{
  "head_dim": 64,
  "activation": "geglu",
  "tie_embeddings": true,
  "init_std_up": 0.0386,
  "lr": 0.00237,
  "decay_fraction": 0.878,
  "decay_shape": "cos",
  "doc_mask": true
}
Each number is 128 + 24 x the weight over its row's rms, rounded and kept within 0 to 255. Layers, rows and columns count from 0. Numbers have three digits each. The size before them is the row's rms in percent of the matrix's.

# layer 8 MLP up, 640x320, rms 0.0848, rows 456-467, columns 240-319
098:128134144110121141122126139135110149165138176122158132103125160161147172153139075123152104172160140135165146098091126118125141093136112139141131146128115138139147144088151110116119119138140132124141127081179092159169129118064129108117114151
093:127142146160105110121141135163112130158136088100142136161135160094093102162122056102136105153083117136140123156107119155125125114080100110116162123123115137106142091093127106135098098141117120124104144141155122162124127079117147158165108166
092:107083146096108138136116130178159110138120108162126125156126130098142129137079136131182112139114123118124133108147147136147134100144122130156123115140105109152141130120123134099116163100149080072118178140109168123117152155091102144106103158
106:119145133161111120119107174102127114136130145094137128111126132174144103167119129147106164124143165111127132111118116098103139115103082137123118123134116120145115150137129120177134120103152149101112101106143144103137118159112096161153146136
098:135103128123110175120124097094123123078084112120107120124139119115110145158096146107137121155133139115151131147130139115130140096180152165145104131119122143096139122100157131146102120056078128130111142098130106131093090151159123137100112131
096:098112111170121145134113147128113109109120160129196151121141103100088106083119163120152096152115148115137119126156122135108155133107127159086150149108168146156126139140170109138110131120137150110141118173169103131140085133112113142104136106
090:173073158115143155115150117148153139106145154124164142109116149136151116123070107145112108151163127099144159177161097133129140125174125089130135114126091083128102146139101120098130063150131106115105147193144154147125075146127196117113135099
094:116160142123140124140126124141141118143120109119092096104127113129125137148127083101119114084084125164131110127060132114137120114173158145125104125133109104120117111133168106129126136134115143092146100104137119191160108126138107122121115129
107:130117154108125147118111167150132111128113078129117181128174136090144129139099180141102141140114121054145143092173112140116121118096115112127156106153133119142141127163151137140178129151135146121103144139098156136152121138118096121126127086
098:118135130135139128146138152119127134150126129130140144144157110074147148128165164092117133134174193099113107101099095147119091099126124112113156167154132125127121099114126152105140131174120143121138208157113137074119109140112095135113136134
105:113127123118117185160095113139108119121138153150170126103116134128127089124103123161160140130123161116132138159140155129120155173108117151126100147117153142110110178089117146107096138145077138139147160167172146084084167111177125086167133110
118:152133109125126149140069115146113142139089165161109156162136097134124135116152149123157123151131125142147112136113152133131160141139120107130118112127131182105143114098152179138135145175150134130108108137145147160144133093105152125144086144
# layer 8 MLP down (transposed), 640x320, rms 0.0689, rows 456-467, columns 240-319
101:150100148113131145118116149139148112100170136130147094184134126147135119144096145153092101112148085131127127106139123166088102151067155104093143129163107122121132119104123112118139146118129171124160197091115076116103159086130066131137106127
081:107169142159125153115135118105134166119122127161161103125125100151157106106158131093163164131167132108127158129139109102108159091120100166160084126118115164115121129114104156138140122125113138139128129127128146078104140135120144085101134114
097:150135112158133110110108148145097118100125069143139101099124139131117121103132152117137138140124097163152127091158127116153117196076106124183155102138167176156128098124130153156127115125141130132150105113124143102140086166119142156144131140
104:152089160127084119154135089125131104157132121122104104145082137135092119100139137126122124130098136097083146106122114125102144155119075098101132137122112154117159106106139100152145131138098140090117148123121185117086171159133117138074144109
097:137139127120121110117147146153137145156135151168141153142125139116153165104116128135139124134115164140136120147145125129139179101143134135126150161106124145155128121114118105111124143115149135125098128158146116132136113120128142130105151134
093:178149162109123172152106138161106174135108118135116140124122132134120147183092119154144113115144140109139174088144156124160117129121162113164119106152111123130137099176167076117167157087121111139100139134082137097174142136105135165126132130
107:114132085136087114097066150131091127159151107126110102133168112118129119155144140123110158150096166142143107117084154122100124152120138118140150116106187156131111132134144172146154139106139107114158088115110109112131156160116100106125095132
093:171060133131145111135183173135119153139138148107122073106121112142115111089121167104139151140134132144101117158140152167135126143118068129136137107099144156116133122136111149115130113109105084133143156125091117071128172121154151152102080092
099:152156156124127125153121144115119149131137100117113134121195107137135110105119083132093156155127113110099184106148140154120132101097115128125168105123125149118109145107151062160122130111128121118087140143159109105136128131134123132120103123
100:139088124133098099084120123119137134096123121091124084145132124130106115139139088128157148120117176103130147137093140115123118128136081140124138117134119105117168087118096143181147095123120155157112124112159121138081146119121126098154111169
105:153161117166128139129090125125146148113128148161125169124148155141119116149142119140119087136105129144131129106099109127135152119123096110163144111142096140109123136115126154166087138092145163151125120111142122161170107152068144103121116113
113:126140114144112180130125157143135154125103156114131117122105139112133107174135133125098160146114105127134130181189082106124115147136131126117103132141154117166165115106161144092094093158127127145124120113134117125124119133090126118172109124
# layer 8 MLP gate, 640x320, rms 0.0806, rows 457-467, columns 240-319
093:127132120116095102120141122129099151139123119105141114096104127164113099088148126141083152074109081113162103131161162125054157153090144128110115128146129113127135128154112154163094134115130125160109128155129111125119164165133176049152108105
096:126107169126141088132120138142135120124117076092109166103141138118079114064106087096144137127101117061127119104115159136121122131129123139147075145158101148113090115129131150160152134156119153106111129118130108161128132137129124089123116171
094:164148132159100112146115106113137138132141124106103104090135099110099087126149163081110137167079092157133116130160140133127156137146096102059157079102113110153160090122116108134161081115158160137128162103144146092128141171110155124132145142
100:136149108119123106111118112159144114092136119121170150095139151144123129114090148113160142123126146114133157145131098107137124139162145149116099155147098153120158094116155142138157164095076098109106100145135137183170096157138136109107115109
101:124129086137142090132113077102156092168121110154154149175116141133100123141121105128164118116152149141094125162121136133126137110112155098112111126152147122121171101146102134104134157094139131124143167146130160139153139149091145166135165134
096:134140099153096105100089134113161122169125166115137106129149125151115129145132140149139106141099132117148120130117114101114113172092128139112158093097183166110089122162141160143183125110110139148118171084093136095140155105126136111125106103
095:116096118125097120089124111148144134153148142137067111156106063143112186080133092104105124141106153122121121131126091118161162121147150141169116192141087115153108100126120088169114150131106183121144122139135120115171117150082102094098158079
099:162141129119155159128096185138128140139186132148175126118150151065136115128107124139146160149126117112082123104118145114154130123154118098119151145149138135101128111127134108110109116097075132109104099136087136143080087146139121133115119136
098:131130114139120108111157111108116107126144096113125174151107100106167142119112149134139112105122149145112126101087160114145132119120092106128166085175133107118189115117158099129148138135128172158127117142161077162059140143105115160143127125
099:131121140130161121115139143121147112124111104089098166121136140136100129160090123106119119124103161150157093120151099134112088093079114106079183081144108099142115115133110132120126138089098130146124113102159128129131127170128142163120163152
109:157101126126142083135157146114094087134140167108113122082120154129151089136099092115131135158125127136136113124125143148116114076085102144111103148118117123142102162166101112131091102076122157147087133126111123125108151132117151167126151119